config.toml
d_model = 640
norm = "rmsnorm"
rope_fraction = 0.75
bias = "none"
init = "normal"
grad_clip = 1.0
train_tokens = 575400000
Each number is 200 + 20 x the weight over its row's rms, rounded and kept within 0 to 999. Layers, rows and columns count from 0. The size before them is the row's rms in percent of the matrix's.

# layer 4 MLP up, 2560x640, rms 0.0378, rows 780-866, columns 440-479
096,192,202,191,193,226,228,208,208,181,218,189,219,180,208,179,170,193,204,170,209,212,221,211,192,172,173,196,193,173,208,213,192,163,182,201,212,231,216,183,178
120,183,191,213,224,208,209,213,196,215,222,182,165,183,194,189,208,188,162,197,166,184,220,195,179,197,178,182,186,227,179,191,206,199,186,204,203,194,190,180,208
113,196,204,193,204,199,182,193,183,198,172,188,176,202,157,217,205,211,215,207,205,178,218,197,189,225,202,172,207,222,157,217,194,223,193,205,195,171,193,176,200
104,217,211,184,247,251,166,184,161,206,195,206,178,214,199,200,211,215,168,138,230,171,212,194,182,195,203,205,194,201,187,212,201,193,203,217,201,233,205,218,199
109,206,141,186,222,185,213,176,186,168,191,199,188,209,179,190,180,176,187,157,178,197,222,230,195,212,195,212,223,203,188,198,208,225,173,208,186,188,185,231,177
098,212,202,202,209,188,176,208,214,195,202,227,255,164,196,192,196,196,207,184,176,145,239,181,218,208,208,207,180,181,187,195,194,250,229,198,175,220,177,170,202
107,207,142,197,211,223,220,199,182,195,180,210,181,201,185,192,223,199,195,198,202,191,194,185,226,204,219,239,200,219,208,220,185,191,171,202,197,197,178,221,201
099,213,229,241,196,200,208,211,214,195,180,157,238,173,192,197,176,163,210,199,192,183,192,141,158,220,196,198,198,189,185,195,216,223,221,192,200,195,189,206,211
091,202,208,216,217,172,205,209,197,199,227,204,207,199,194,200,201,182,221,206,202,230,158,181,191,186,212,179,199,198,222,199,191,209,178,216,185,199,164,156,221
096,196,156,191,167,219,184,193,184,179,198,203,175,227,173,199,205,201,195,205,220,220,185,196,203,191,197,217,234,194,232,180,186,191,208,184,227,198,174,214,215
102,231,211,177,199,214,170,174,193,225,178,201,181,208,193,189,199,173,186,187,226,188,193,229,208,186,202,178,205,193,195,176,194,214,213,222,182,185,170,176,166
104,213,169,210,191,189,175,242,216,199,200,176,192,217,214,195,186,211,219,167,206,192,224,195,212,216,204,206,198,195,211,184,187,199,189,230,176,196,208,207,186
110,210,174,192,207,175,199,237,187,183,216,195,178,178,195,168,193,151,228,224,231,186,176,207,215,228,237,225,152,209,230,175,199,203,217,166,168,218,168,206,194
113,224,205,214,228,214,248,187,182,192,187,157,199,161,188,176,193,198,225,180,219,211,207,199,226,201,181,188,216,186,202,190,170,186,175,199,154,156,160,191,204
102,199,204,231,183,208,186,190,215,227,171,191,187,180,198,170,202,205,188,171,161,171,185,186,208,201,206,217,243,199,200,198,180,167,161,216,194,215,204,202,200
102,235,205,180,204,196,209,177,215,195,179,224,194,178,170,191,153,198,203,202,227,203,216,197,212,265,211,195,171,197,233,184,202,200,196,187,201,194,209,207,226
076,177,211,187,160,200,238,248,206,199,193,174,188,182,198,206,215,213,220,235,231,199,199,198,191,208,199,194,209,187,166,190,204,242,237,211,203,194,162,212,188
105,219,188,198,240,215,246,169,212,196,210,214,214,214,198,186,207,203,197,206,201,168,192,175,169,206,216,201,184,231,200,200,181,190,199,202,167,193,188,198,247
094,183,233,170,189,248,194,207,190,220,206,156,184,213,194,197,172,181,204,185,185,204,195,174,174,208,212,205,248,218,196,246,182,185,159,210,226,220,212,191,208
098,161,172,166,228,224,238,231,225,166,193,197,168,177,201,214,201,190,226,195,218,180,207,206,172,193,162,192,186,239,237,184,234,178,202,187,172,232,182,188,200
104,210,207,207,210,213,208,218,198,223,184,187,186,199,207,199,179,216,202,188,196,188,204,213,196,228,223,199,197,219,194,191,212,181,183,178,193,201,217,184,219
094,238,205,199,172,197,232,219,178,195,204,201,181,215,175,175,210,211,187,200,215,202,230,212,201,231,208,210,168,185,236,210,190,177,200,175,216,215,201,189,186
105,212,218,214,210,216,227,164,190,206,215,218,213,173,186,237,212,222,211,206,197,191,218,207,156,206,211,162,189,147,183,201,172,204,183,201,183,207,180,226,213
090,246,219,194,220,211,215,168,193,179,174,217,174,193,196,174,218,206,228,188,215,214,201,186,212,200,234,242,203,211,211,239,202,148,159,219,222,208,183,180,184
096,195,195,161,199,211,208,221,182,144,206,195,230,178,187,181,187,174,192,177,170,193,195,182,197,186,203,177,198,237,186,211,224,226,211,223,209,191,180,232,197
096,169,180,192,220,208,214,185,205,196,232,165,205,203,208,194,195,179,194,202,187,186,223,198,168,214,218,179,229,235,240,226,197,220,195,208,184,186,191,193,211
100,217,194,208,193,202,167,173,221,197,165,188,179,218,213,210,194,195,244,150,174,223,172,187,204,237,228,168,181,200,213,230,203,141,192,168,208,219,141,168,210
096,192,188,194,205,196,196,254,217,210,201,193,192,206,190,171,217,146,199,196,215,176,215,251,196,208,198,162,209,202,218,175,196,224,173,197,185,249,193,185,226
090,174,225,212,216,215,246,183,223,205,196,200,171,221,187,210,203,222,189,203,190,191,215,161,237,205,194,168,185,187,191,216,192,202,233,209,232,192,177,227,201
097,223,215,219,193,186,233,217,212,199,185,178,163,195,188,203,211,179,179,186,185,193,235,177,187,206,209,159,203,197,227,195,203,209,204,197,194,201,186,208,243
095,162,202,214,197,231,185,186,204,200,181,176,162,173,189,172,211,223,192,187,174,194,198,198,234,214,206,180,183,195,171,188,210,191,226,209,194,202,185,225,250
097,196,214,202,222,206,218,196,189,194,204,243,183,206,213,161,190,205,190,203,198,170,190,193,163,232,195,209,219,205,207,212,196,183,209,206,182,236,185,202,215
103,220,242,188,198,218,219,194,180,162,214,208,181,153,195,180,237,189,203,186,171,207,225,232,186,204,210,193,195,184,202,257,197,198,184,190,201,238,170,230,186
109,171,205,186,193,192,206,219,237,219,203,227,198,206,189,197,204,202,188,224,205,202,188,175,197,152,221,210,195,205,211,202,197,201,198,196,217,191,151,208,198
097,199,174,192,206,169,201,206,221,197,172,186,196,194,198,213,200,209,198,192,213,187,191,211,177,198,191,196,206,199,217,238,230,218,228,210,169,211,184,234,187
112,208,192,195,217,198,208,153,205,205,194,200,247,215,196,183,204,218,209,207,183,179,193,225,238,189,194,208,192,183,212,221,194,213,191,194,189,233,167,192,200
108,201,175,148,236,231,212,204,196,222,187,187,192,195,202,202,171,203,222,168,179,186,218,197,220,185,186,221,181,204,213,229,203,202,205,239,211,189,209,185,243
108,189,174,167,190,206,194,210,188,176,217,191,207,197,188,182,182,217,220,198,207,174,192,185,220,182,209,189,203,216,239,225,221,165,183,205,217,193,182,202,198
102,226,193,169,184,210,200,193,205,184,197,196,156,181,198,188,182,157,191,207,190,195,217,187,192,168,184,211,207,198,209,221,216,212,185,198,203,184,197,194,200
109,246,206,188,191,193,177,148,242,150,199,191,182,200,186,181,209,190,215,172,199,180,220,208,201,230,202,208,199,180,230,176,212,192,214,186,201,227,184,185,199
103,217,222,180,238,198,200,193,188,215,188,185,158,209,196,198,204,187,183,171,219,234,208,200,177,196,167,205,197,168,207,237,179,181,215,166,196,207,193,174,187
106,228,158,199,242,213,188,164,205,165,197,211,223,192,192,168,178,227,188,185,239,191,199,191,187,195,201,203,173,191,241,229,188,181,193,213,216,204,199,209,210
099,188,204,179,145,220,172,199,207,168,191,196,175,162,195,181,217,191,239,188,202,200,198,167,187,231,216,184,189,205,184,183,188,217,224,178,163,233,202,193,192
097,195,228,197,212,193,191,165,170,171,213,192,143,191,194,196,169,189,190,213,182,209,186,190,154,196,211,191,183,196,214,200,226,244,197,170,156,177,219,244,201
110,178,225,188,223,226,222,210,185,220,230,174,174,197,184,209,211,225,195,165,208,207,226,187,227,197,213,191,206,161,196,171,192,193,171,188,167,207,208,227,218
107,199,170,190,219,213,175,201,201,187,197,160,218,193,186,203,208,235,211,179,179,195,229,206,204,179,199,187,211,189,182,217,204,193,233,190,183,189,212,236,205
103,168,219,185,175,212,201,186,208,214,182,221,210,226,186,219,167,172,188,208,209,194,231,218,199,182,218,215,221,181,208,219,225,201,234,192,197,222,182,200,198
112,190,204,216,226,210,219,222,242,180,218,215,202,213,192,182,197,194,226,225,239,175,217,208,197,181,195,196,191,187,190,218,197,221,183,183,176,210,199,216,196
096,231,192,167,204,210,214,183,250,141,179,152,176,168,197,219,182,224,244,168,182,179,203,204,197,238,235,208,186,206,184,233,195,194,184,184,201,213,216,204,211
092,210,201,213,203,224,211,193,206,187,255,217,220,200,176,150,193,174,187,158,187,165,237,188,192,211,217,181,199,183,211,212,211,190,221,171,191,228,225,234,217
100,206,154,190,191,229,191,215,211,200,180,183,181,167,190,238,237,171,189,204,223,183,195,199,185,188,208,190,156,194,213,190,200,197,161,217,166,189,201,195,194
093,203,191,198,227,194,193,204,190,240,194,167,206,119,211,212,194,196,189,181,199,192,202,208,198,196,202,193,194,206,222,213,222,182,185,201,186,202,181,195,180
100,204,192,194,180,189,209,202,212,185,259,179,165,183,185,209,190,170,187,223,204,219,218,201,211,202,184,168,202,168,204,216,212,221,226,171,188,217,203,237,232
095,218,176,237,179,173,181,181,236,204,188,205,181,209,181,210,171,206,197,216,206,182,186,209,202,184,224,177,196,197,217,204,217,198,193,151,175,210,189,193,230
102,172,178,226,213,214,172,188,246,189,233,194,179,187,174,166,193,200,205,188,225,213,233,214,183,230,205,192,182,198,179,199,197,230,228,233,182,181,232,216,201
105,224,189,183,212,163,180,170,213,194,191,208,205,191,176,208,202,201,193,197,184,194,220,191,202,220,226,190,197,214,207,208,209,192,214,227,141,206,197,210,243
102,177,207,212,222,195,164,202,203,170,177,203,176,215,186,205,171,182,228,200,253,190,206,257,213,165,183,178,200,192,199,221,226,196,186,165,186,210,229,193,232
102,185,206,194,188,225,182,204,230,197,221,219,201,204,186,203,162,183,209,192,208,197,197,212,204,199,178,213,148,173,207,221,219,211,216,207,152,223,207,204,210
096,246,175,205,180,195,207,225,204,180,175,186,157,209,186,198,217,242,217,205,172,212,216,202,222,173,187,204,208,221,217,234,214,199,182,211,185,238,210,222,220
104,210,187,184,193,230,185,186,198,175,203,233,189,180,207,163,225,212,222,193,195,178,244,236,202,202,193,189,223,189,233,203,203,183,181,163,201,247,180,211,226
099,193,193,161,200,219,212,192,181,193,213,238,196,196,193,169,195,213,213,192,185,210,223,195,216,217,208,170,195,212,195,194,222,192,172,155,226,202,183,238,237
100,190,216,178,180,232,201,229,194,226,208,167,219,193,182,198,212,202,177,214,194,189,220,203,192,206,210,220,220,181,170,198,200,218,259,202,173,220,205,155,214
094,199,197,158,204,237,222,173,196,198,184,163,190,187,172,179,171,180,199,163,206,191,205,184,204,179,231,193,184,198,219,216,200,226,167,198,191,209,202,181,207
105,217,214,165,256,180,155,177,187,159,194,213,200,180,173,193,205,195,213,198,199,178,213,222,206,188,211,201,189,217,193,200,210,217,179,215,217,207,182,194,190
106,194,194,216,191,180,192,197,172,210,200,188,205,204,185,197,209,200,176,169,201,199,183,192,144,189,192,162,187,205,194,236,196,230,207,202,201,175,171,184,189
120,170,181,205,221,203,165,180,207,193,214,209,212,154,188,164,192,181,175,205,193,227,234,211,214,206,215,227,186,198,201,210,208,224,214,201,196,193,219,197,211
098,183,189,205,212,190,193,208,181,180,215,221,180,196,202,215,221,217,180,226,228,198,188,175,164,153,233,223,194,213,164,167,221,202,202,163,186,249,192,197,207
092,207,198,191,222,204,198,199,197,190,194,194,177,220,194,200,166,179,235,175,195,210,188,197,161,226,193,175,221,223,187,235,199,183,194,182,187,232,174,176,187
103,203,179,211,186,203,176,205,232,215,198,209,187,227,186,174,145,206,240,184,236,183,219,241,213,238,202,206,195,196,241,231,212,200,208,182,187,198,225,172,262
099,185,188,203,177,235,207,206,212,201,165,195,195,181,177,203,211,207,177,206,234,204,190,211,191,196,196,208,187,218,205,219,220,216,210,156,147,180,208,217,190
099,189,187,178,175,163,194,195,210,197,212,219,205,216,181,184,208,207,190,219,214,209,203,165,230,190,179,195,188,189,214,204,187,219,183,179,192,186,205,197,209
101,200,213,189,181,228,215,211,220,192,223,177,198,173,184,190,185,197,209,191,208,178,196,222,194,191,213,184,185,132,210,184,221,189,229,185,194,185,169,221,197
102,204,159,232,188,207,217,206,189,193,198,171,186,197,176,192,199,225,193,225,206,179,219,139,156,181,206,204,174,190,217,208,186,224,232,192,191,175,183,225,213
102,211,151,175,211,214,165,183,223,198,204,196,184,173,182,183,166,199,204,186,204,183,208,197,212,232,205,207,191,193,205,176,189,152,219,193,200,209,216,222,195
097,206,146,201,228,165,221,171,195,200,158,201,185,226,178,157,215,256,206,165,206,163,180,179,217,197,200,176,171,234,201,223,214,190,192,186,212,249,183,184,226
104,170,216,159,210,183,180,201,201,171,205,210,148,210,189,183,192,198,177,164,197,226,182,189,216,196,211,167,206,206,199,221,199,219,172,191,188,228,162,198,205
103,218,219,207,205,221,148,183,204,169,163,214,197,188,187,205,205,185,209,170,222,204,167,163,195,209,189,231,197,232,205,223,188,206,187,190,190,228,167,196,222
099,231,200,153,189,186,215,217,184,188,185,212,210,186,174,172,198,189,216,246,188,222,206,179,227,200,200,217,191,209,211,184,233,208,196,190,162,205,199,182,189
101,218,187,184,186,188,195,202,206,159,162,213,148,188,182,155,203,188,199,211,198,146,190,191,188,218,186,197,163,207,180,215,194,186,222,183,171,182,213,189,183
100,175,140,196,216,214,216,171,194,180,224,223,185,165,183,194,145,218,170,233,240,188,181,212,205,238,163,232,191,193,210,205,197,226,204,183,199,282,171,178,197
100,205,176,200,247,187,199,232,211,206,214,194,204,193,208,192,132,132,194,163,183,226,232,239,165,190,217,194,208,235,202,196,198,216,210,197,183,227,211,183,190
105,245,172,147,220,180,194,160,207,196,192,191,178,168,209,197,203,161,210,200,207,204,179,207,211,152,189,210,216,199,207,194,210,177,197,217,183,188,186,205,213
099,236,168,142,216,194,212,160,211,184,245,200,203,209,199,186,211,222,162,189,206,213,218,196,191,197,201,178,211,198,222,188,211,192,207,224,230,176,213,148,234
102,176,181,206,191,193,234,202,186,182,200,198,215,178,190,183,193,171,209,186,212,203,207,225,231,207,213,211,190,196,200,188,185,251,197,182,216,202,151,177,230
110,185,213,159,185,212,210,216,238,184,190,192,223,196,187,186,187,202,201,227,181,235,203,164,199,232,220,145,189,228,214,217,200,213,178,195,224,189,183,173,171
099,190,209,202,194,212,211,215,230,204,205,219,203,183,186,205,174,202,198,185,210,214,226,176,183,215,225,204,199,220,202,180,246,206,210,200,197,226,208,186,208
098,202,151,192,201,193,207,208,165,199,213,214,187,176,193,213,172,195,219,182,156,203,219,215,227,161,193,234,155,204,202,193,203,233,203,224,200,205,207,203,191
# layer 4 MLP down (transposed), 2560x640, rms 0.0328, rows 780-865, columns 440-479
098,204,211,225,195,194,196,191,207,205,202,194,212,220,184,179,202,181,193,194,195,202,209,229,193,218,191,217,235,178,178,184,213,191,208,207,203,186,229,166,167
112,206,205,240,193,206,199,203,217,172,230,195,203,222,218,218,201,182,187,214,154,196,204,207,203,158,197,188,191,171,203,186,163,193,175,169,187,195,190,191,224
108,207,213,219,206,195,201,199,183,224,200,221,191,190,211,240,215,211,180,212,193,185,192,189,196,205,178,200,215,199,192,208,175,215,215,234,177,200,208,177,178
104,173,246,203,174,180,197,180,210,226,227,195,193,173,214,174,223,179,201,202,185,204,219,202,228,190,199,180,214,214,219,188,192,230,212,185,217,195,197,226,223
107,194,209,222,189,194,200,174,183,206,170,199,203,209,188,210,191,195,217,197,208,202,170,217,177,221,233,226,202,238,180,204,210,153,146,226,206,163,207,211,196
097,183,188,211,162,174,225,185,226,201,242,153,171,196,185,154,206,187,162,213,184,201,179,192,194,220,214,238,193,202,214,164,217,212,172,183,212,199,224,206,182
103,178,201,217,213,191,211,203,216,178,164,178,194,192,195,188,200,160,190,184,166,226,201,214,178,214,210,207,251,179,209,216,190,197,194,244,193,189,216,221,219
099,216,228,185,237,167,224,173,162,211,202,241,217,169,204,202,206,203,152,237,221,212,217,223,202,193,184,199,209,212,206,227,186,182,204,218,223,218,164,200,163
092,193,214,195,184,245,170,213,188,196,221,181,205,244,256,203,212,226,199,211,237,215,194,182,181,235,218,192,174,217,223,206,210,160,184,217,220,185,216,203,200
096,235,207,182,161,201,222,202,199,213,221,193,205,173,213,196,220,188,214,175,214,168,206,212,187,200,242,199,214,173,191,180,211,193,206,249,203,193,211,167,206
101,154,209,170,201,191,215,191,207,200,202,204,200,210,197,168,212,204,182,228,178,219,180,237,194,228,202,165,164,268,196,206,212,208,199,251,181,190,199,180,193
105,198,183,184,173,182,213,215,204,205,205,201,173,192,201,206,195,184,205,209,152,212,215,228,169,204,204,213,180,234,215,205,216,218,213,203,189,213,236,237,220
106,188,194,233,189,209,192,183,219,212,198,201,203,174,203,154,163,225,206,224,194,206,175,196,190,194,219,200,175,177,211,187,221,174,233,235,219,142,180,191,222
101,197,205,197,192,181,212,219,162,197,194,186,221,202,180,194,223,207,207,210,220,217,202,169,241,227,203,195,170,129,225,170,191,174,215,217,196,231,198,197,205
102,207,180,170,175,179,195,177,179,200,218,171,180,219,164,226,255,211,186,198,207,197,184,204,247,198,188,235,201,210,164,198,180,206,178,171,178,161,221,188,206
099,201,170,189,175,216,213,201,217,205,226,183,206,203,257,234,226,168,200,212,213,203,183,208,181,210,212,189,201,187,208,202,197,188,176,199,189,216,174,200,222
083,202,166,217,231,177,162,180,219,203,179,210,226,227,220,208,191,206,197,154,190,211,203,224,224,183,150,209,182,226,242,190,227,193,194,194,201,219,241,232,194
104,192,189,198,221,204,229,253,186,172,201,221,215,226,207,164,214,209,193,198,199,223,235,191,207,208,179,196,200,206,220,187,175,202,168,176,191,234,196,225,174
095,177,203,189,189,205,150,215,193,233,168,232,198,186,194,193,201,213,160,220,198,208,171,214,195,202,203,197,204,199,199,178,182,221,205,204,233,197,207,194,177
100,175,184,241,186,214,197,203,245,182,187,183,205,243,199,200,202,213,209,216,162,209,202,177,202,211,201,174,206,196,192,213,221,197,203,157,221,214,201,181,217
104,184,200,177,229,185,227,180,175,207,198,214,219,189,214,176,184,253,194,221,170,175,197,225,190,180,184,220,217,187,204,210,202,222,191,196,162,184,183,201,212
095,225,207,218,195,181,191,247,193,185,192,208,183,186,215,186,207,205,264,181,217,222,160,166,195,192,243,226,208,181,250,165,193,192,190,200,189,199,196,165,180
103,183,198,160,235,180,190,202,146,194,175,212,205,190,212,211,219,212,220,181,194,202,204,243,149,141,208,180,194,237,209,213,227,191,185,209,207,207,194,206,191
092,225,190,201,179,211,193,250,197,229,210,202,223,217,220,197,171,221,208,228,219,194,195,217,209,185,189,171,196,184,239,204,231,211,179,195,187,184,205,220,218
100,233,223,224,188,194,226,192,186,196,166,200,164,200,175,203,232,222,230,234,205,179,185,197,214,172,212,236,203,177,219,197,214,227,209,174,214,216,227,172,185
091,210,208,195,195,211,175,178,228,162,177,204,179,202,212,173,185,220,199,163,206,197,156,172,197,195,207,199,165,188,222,196,201,190,244,203,196,182,219,191,232
098,147,186,239,244,231,197,155,169,185,211,209,180,220,214,201,222,184,190,222,215,202,228,197,182,202,192,165,168,195,228,150,201,231,199,201,214,189,204,193,192
104,196,207,204,197,216,193,188,185,192,203,201,217,229,198,224,191,223,197,215,201,183,208,162,200,190,191,181,251,184,216,178,193,207,191,223,166,218,193,213,210
098,154,203,239,190,163,225,169,201,198,205,183,217,218,227,209,202,231,202,225,207,199,190,196,212,169,228,184,203,223,191,192,170,226,227,226,247,198,201,208,207
098,204,188,198,176,209,175,193,194,218,202,190,230,198,167,190,194,181,192,203,166,197,212,177,218,208,164,193,258,182,228,183,206,226,211,226,186,203,189,218,178
100,192,194,181,187,209,186,175,190,217,210,210,207,248,217,187,182,198,235,206,199,170,151,213,214,218,204,216,198,200,209,211,181,187,193,221,201,228,206,205,195
097,168,190,224,226,198,180,226,189,192,200,214,209,220,192,176,221,197,213,212,188,209,203,193,285,200,188,190,217,261,216,204,162,183,206,204,230,175,210,189,185
107,209,197,225,199,200,156,169,204,202,253,191,188,186,203,195,207,199,198,187,190,198,206,192,183,170,210,210,206,214,207,216,193,219,224,181,192,210,194,215,214
106,187,223,188,188,170,218,179,251,191,164,168,216,204,187,185,202,188,215,178,206,217,197,226,227,238,194,172,238,188,171,184,196,220,233,223,238,170,217,253,171
097,219,199,194,178,178,195,220,176,208,178,233,198,191,187,233,203,235,195,180,205,188,208,198,173,189,207,232,204,215,202,203,205,200,200,198,200,195,170,198,228
107,212,194,171,187,171,199,191,249,207,202,155,220,201,168,199,176,185,199,208,208,218,191,234,202,190,213,210,181,173,212,173,184,186,202,207,207,161,193,178,208
106,178,187,197,198,209,219,193,233,204,191,217,164,175,208,189,202,179,220,215,148,215,225,184,209,203,188,186,201,240,211,206,208,206,188,217,206,205,245,190,163
106,173,138,180,197,193,195,198,207,183,163,208,207,232,191,155,197,217,223,223,179,187,192,193,179,179,160,203,210,200,222,195,209,176,214,243,208,200,157,219,197
101,174,209,193,195,209,213,198,196,235,177,178,217,208,191,204,191,176,226,228,229,160,233,161,178,210,205,199,212,198,213,199,224,202,188,205,205,216,221,212,207
109,199,168,214,187,214,236,212,210,179,172,192,187,168,208,211,199,216,197,194,218,183,206,196,206,239,231,205,184,223,236,179,208,207,193,165,160,177,175,187,192
100,225,187,208,219,237,193,185,184,206,208,183,191,188,188,197,236,192,207,183,239,227,218,204,190,185,198,183,190,173,212,173,205,199,215,211,192,175,216,201,200
106,223,179,213,173,224,225,219,179,174,189,181,188,152,203,220,174,204,173,223,210,207,238,214,218,173,235,180,214,206,205,217,214,199,223,189,202,221,165,174,192
100,192,188,186,213,224,216,199,178,197,197,234,235,231,234,184,209,197,183,202,170,173,225,226,196,193,182,177,225,182,195,198,174,210,181,186,191,188,211,193,199
096,216,196,205,234,180,181,173,204,212,200,219,186,182,198,194,179,188,175,221,179,214,197,198,225,190,178,205,180,203,237,214,188,223,192,178,203,165,224,181,218
104,170,200,218,200,200,189,167,186,191,208,184,220,182,194,193,240,197,188,177,182,188,211,180,181,187,190,217,194,225,199,199,161,200,196,206,211,192,201,181,210
106,222,177,186,223,180,226,203,215,184,200,188,187,187,212,179,250,213,188,185,174,186,188,165,228,180,231,218,191,228,219,191,210,202,198,204,173,194,169,213,209
105,213,210,210,203,196,176,181,209,196,204,206,213,224,227,196,213,229,207,237,210,219,213,188,222,200,205,204,179,183,227,148,212,207,255,214,208,207,175,204,190
107,220,175,195,217,186,180,232,179,225,202,195,159,192,198,198,154,219,225,204,238,185,150,211,225,190,209,227,198,247,197,173,217,182,180,214,211,219,197,207,188
097,193,206,166,242,223,197,225,181,196,188,217,203,218,246,184,190,176,184,160,168,196,188,206,192,189,230,176,214,195,174,197,191,177,176,178,223,211,152,187,195
103,206,215,221,216,199,198,191,198,187,206,228,229,183,223,210,202,187,186,198,183,170,219,176,183,182,193,213,195,181,219,213,186,213,234,182,224,178,216,214,211
104,184,246,168,218,206,203,222,201,223,196,214,176,164,222,197,240,203,227,202,201,216,191,224,240,168,214,226,194,178,179,170,233,181,212,185,204,240,217,181,190
091,209,158,195,197,197,182,158,198,196,180,215,219,227,217,199,198,185,188,213,194,175,211,191,233,193,196,211,195,152,240,206,180,177,199,240,216,208,201,211,178
102,197,186,214,171,181,199,204,184,203,229,206,192,225,242,195,183,223,159,180,191,191,218,198,218,242,187,172,196,185,196,188,193,218,212,206,221,161,237,170,176
095,199,164,208,220,196,240,198,186,198,177,184,225,226,228,180,209,197,210,165,190,210,233,215,216,169,235,206,156,202,196,220,190,192,210,249,190,226,205,210,209
102,174,207,164,231,202,214,214,191,224,219,235,195,207,200,208,172,194,170,229,204,180,150,182,164,190,203,201,197,225,213,171,184,214,198,179,221,203,197,176,233
104,195,202,195,174,199,221,228,194,154,199,207,173,202,196,202,197,178,165,210,225,180,170,203,179,158,189,207,201,178,179,185,210,165,180,211,171,187,211,185,165
101,210,214,220,218,205,222,197,205,196,206,204,219,191,213,164,208,200,184,182,201,202,194,233,180,205,217,187,199,208,210,203,190,193,191,194,169,218,194,194,242
100,224,202,206,198,194,206,203,161,163,201,203,194,180,199,198,221,215,201,213,202,233,201,185,184,216,197,197,218,195,194,175,184,235,190,216,221,170,199,202,225
095,232,186,187,189,202,216,223,210,183,218,169,218,222,222,217,213,170,186,259,207,221,204,189,192,181,210,215,205,226,201,192,229,209,188,213,167,218,176,213,169
106,180,204,227,223,190,229,207,203,225,186,205,214,213,188,168,228,192,209,188,206,198,179,174,177,186,233,207,196,184,194,214,208,200,169,191,182,208,201,198,195
101,202,208,212,209,222,211,205,225,187,185,210,194,198,171,193,226,128,194,184,218,195,186,201,198,203,184,200,170,174,167,188,161,201,189,200,193,177,231,195,228
100,208,210,239,197,195,214,220,193,205,203,213,221,227,199,179,218,189,221,198,162,228,240,224,195,199,183,205,201,190,190,201,210,205,221,208,169,186,217,186,150
096,229,186,180,203,198,219,180,173,222,192,216,184,205,241,252,225,233,185,204,175,198,191,211,202,201,190,218,211,195,226,201,209,167,198,191,186,173,210,206,205
106,187,186,214,186,155,207,196,219,199,217,228,197,211,171,165,230,217,199,187,207,169,202,216,193,176,232,205,190,186,215,183,223,199,201,214,190,200,221,198,179
107,223,183,207,215,217,198,189,229,181,189,228,158,226,203,224,205,212,183,212,192,225,186,197,200,216,222,204,189,219,196,200,203,192,202,206,189,232,209,210,192
113,185,206,237,208,209,193,203,209,202,229,189,182,212,214,182,207,180,213,186,202,179,236,212,200,202,147,203,222,201,210,205,205,191,192,207,205,150,237,205,212
100,180,216,218,215,209,183,211,212,211,188,231,194,216,206,211,210,238,187,173,213,177,251,186,193,174,184,176,221,186,153,230,196,200,183,188,222,210,233,187,198
091,172,158,227,187,181,192,188,219,195,172,209,229,201,199,152,211,187,202,215,180,235,182,221,205,155,156,237,171,195,197,161,175,201,201,179,207,195,245,216,179
104,193,189,191,194,170,219,181,173,187,204,160,221,201,189,211,208,200,231,228,208,188,196,215,248,203,202,225,212,173,189,199,169,218,217,206,192,186,226,207,198
098,222,181,244,222,220,193,184,187,202,195,213,215,164,177,198,177,194,193,201,222,218,236,188,190,190,209,173,184,171,211,207,153,200,225,217,193,195,204,152,214
098,195,201,214,200,178,200,222,185,183,248,207,195,205,218,210,184,187,190,179,166,238,188,202,216,176,157,186,178,183,216,163,216,242,208,187,254,174,195,194,198
102,195,189,208,190,214,223,208,207,226,239,200,200,201,201,192,201,199,226,180,209,210,205,194,199,208,210,207,187,222,193,199,207,245,214,228,225,230,242,203,178
099,210,170,190,205,202,201,206,230,191,204,183,247,162,171,233,226,205,217,195,186,216,208,169,191,166,191,192,176,180,182,218,193,199,187,189,203,216,161,174,234
102,219,194,202,199,176,207,180,213,194,211,205,186,195,196,208,226,210,196,242,208,191,209,177,194,177,190,179,211,215,189,168,237,260,206,202,178,194,194,201,214
099,208,210,230,222,211,200,198,213,185,224,175,206,195,199,196,218,178,191,181,238,214,243,227,231,208,211,194,219,238,211,204,209,186,201,191,198,221,217,203,181
102,184,197,191,205,200,198,216,172,196,230,213,219,202,195,223,223,195,176,183,199,192,193,207,175,188,188,174,189,185,174,213,224,256,187,205,250,191,176,233,213
103,214,166,204,201,232,155,178,193,224,223,192,193,182,163,203,221,183,225,200,222,197,250,197,196,219,202,226,184,224,208,167,199,202,224,223,159,176,201,194,192
098,164,223,187,178,192,190,186,209,207,217,203,212,202,224,151,204,208,239,238,162,162,201,191,230,212,198,180,221,192,193,209,236,237,208,202,202,213,167,201,200
097,192,188,166,206,208,173,234,220,208,203,179,170,190,209,194,220,188,184,219,201,217,226,244,187,243,216,167,241,202,221,170,185,175,215,253,173,217,195,196,191
100,202,176,161,232,202,196,193,191,224,219,186,165,184,207,201,174,241,182,218,202,199,211,187,233,208,197,201,182,200,196,213,200,173,213,205,228,223,161,205,163
100,220,200,194,189,154,193,222,217,199,196,203,194,204,246,171,177,206,193,158,177,212,198,199,220,165,222,210,168,205,199,159,220,222,231,213,187,229,209,191,216
104,189,198,172,182,162,215,204,177,198,226,225,241,197,206,190,184,185,182,209,187,208,196,175,206,228,225,160,197,203,209,226,205,197,203,214,209,200,198,205,207
102,206,196,200,192,216,214,193,218,183,203,159,193,217,216,201,199,171,197,228,224,182,164,185,177,157,188,171,200,222,193,243,193,170,200,172,179,200,178,190,168
104,163,192,184,246,197,212,206,239,188,179,228,216,223,184,215,206,207,212,199,208,217,208,198,206,181,201,175,213,197,205,201,212,226,178,222,179,193,218,170,238
107,215,185,173,200,187,195,191,219,189,188,220,228,208,188,177,173,218,213,202,219,181,190,189,220,196,202,199,187,202,186,174,191,226,201,226,172,216,203,182,197
098,234,223,216,182,176,189,197,210,212,204,184,223,195,175,198,206,207,174,191,192,213,227,215,177,179,240,222,186,203,181,166,213,197,222,189,211,209,181,176,192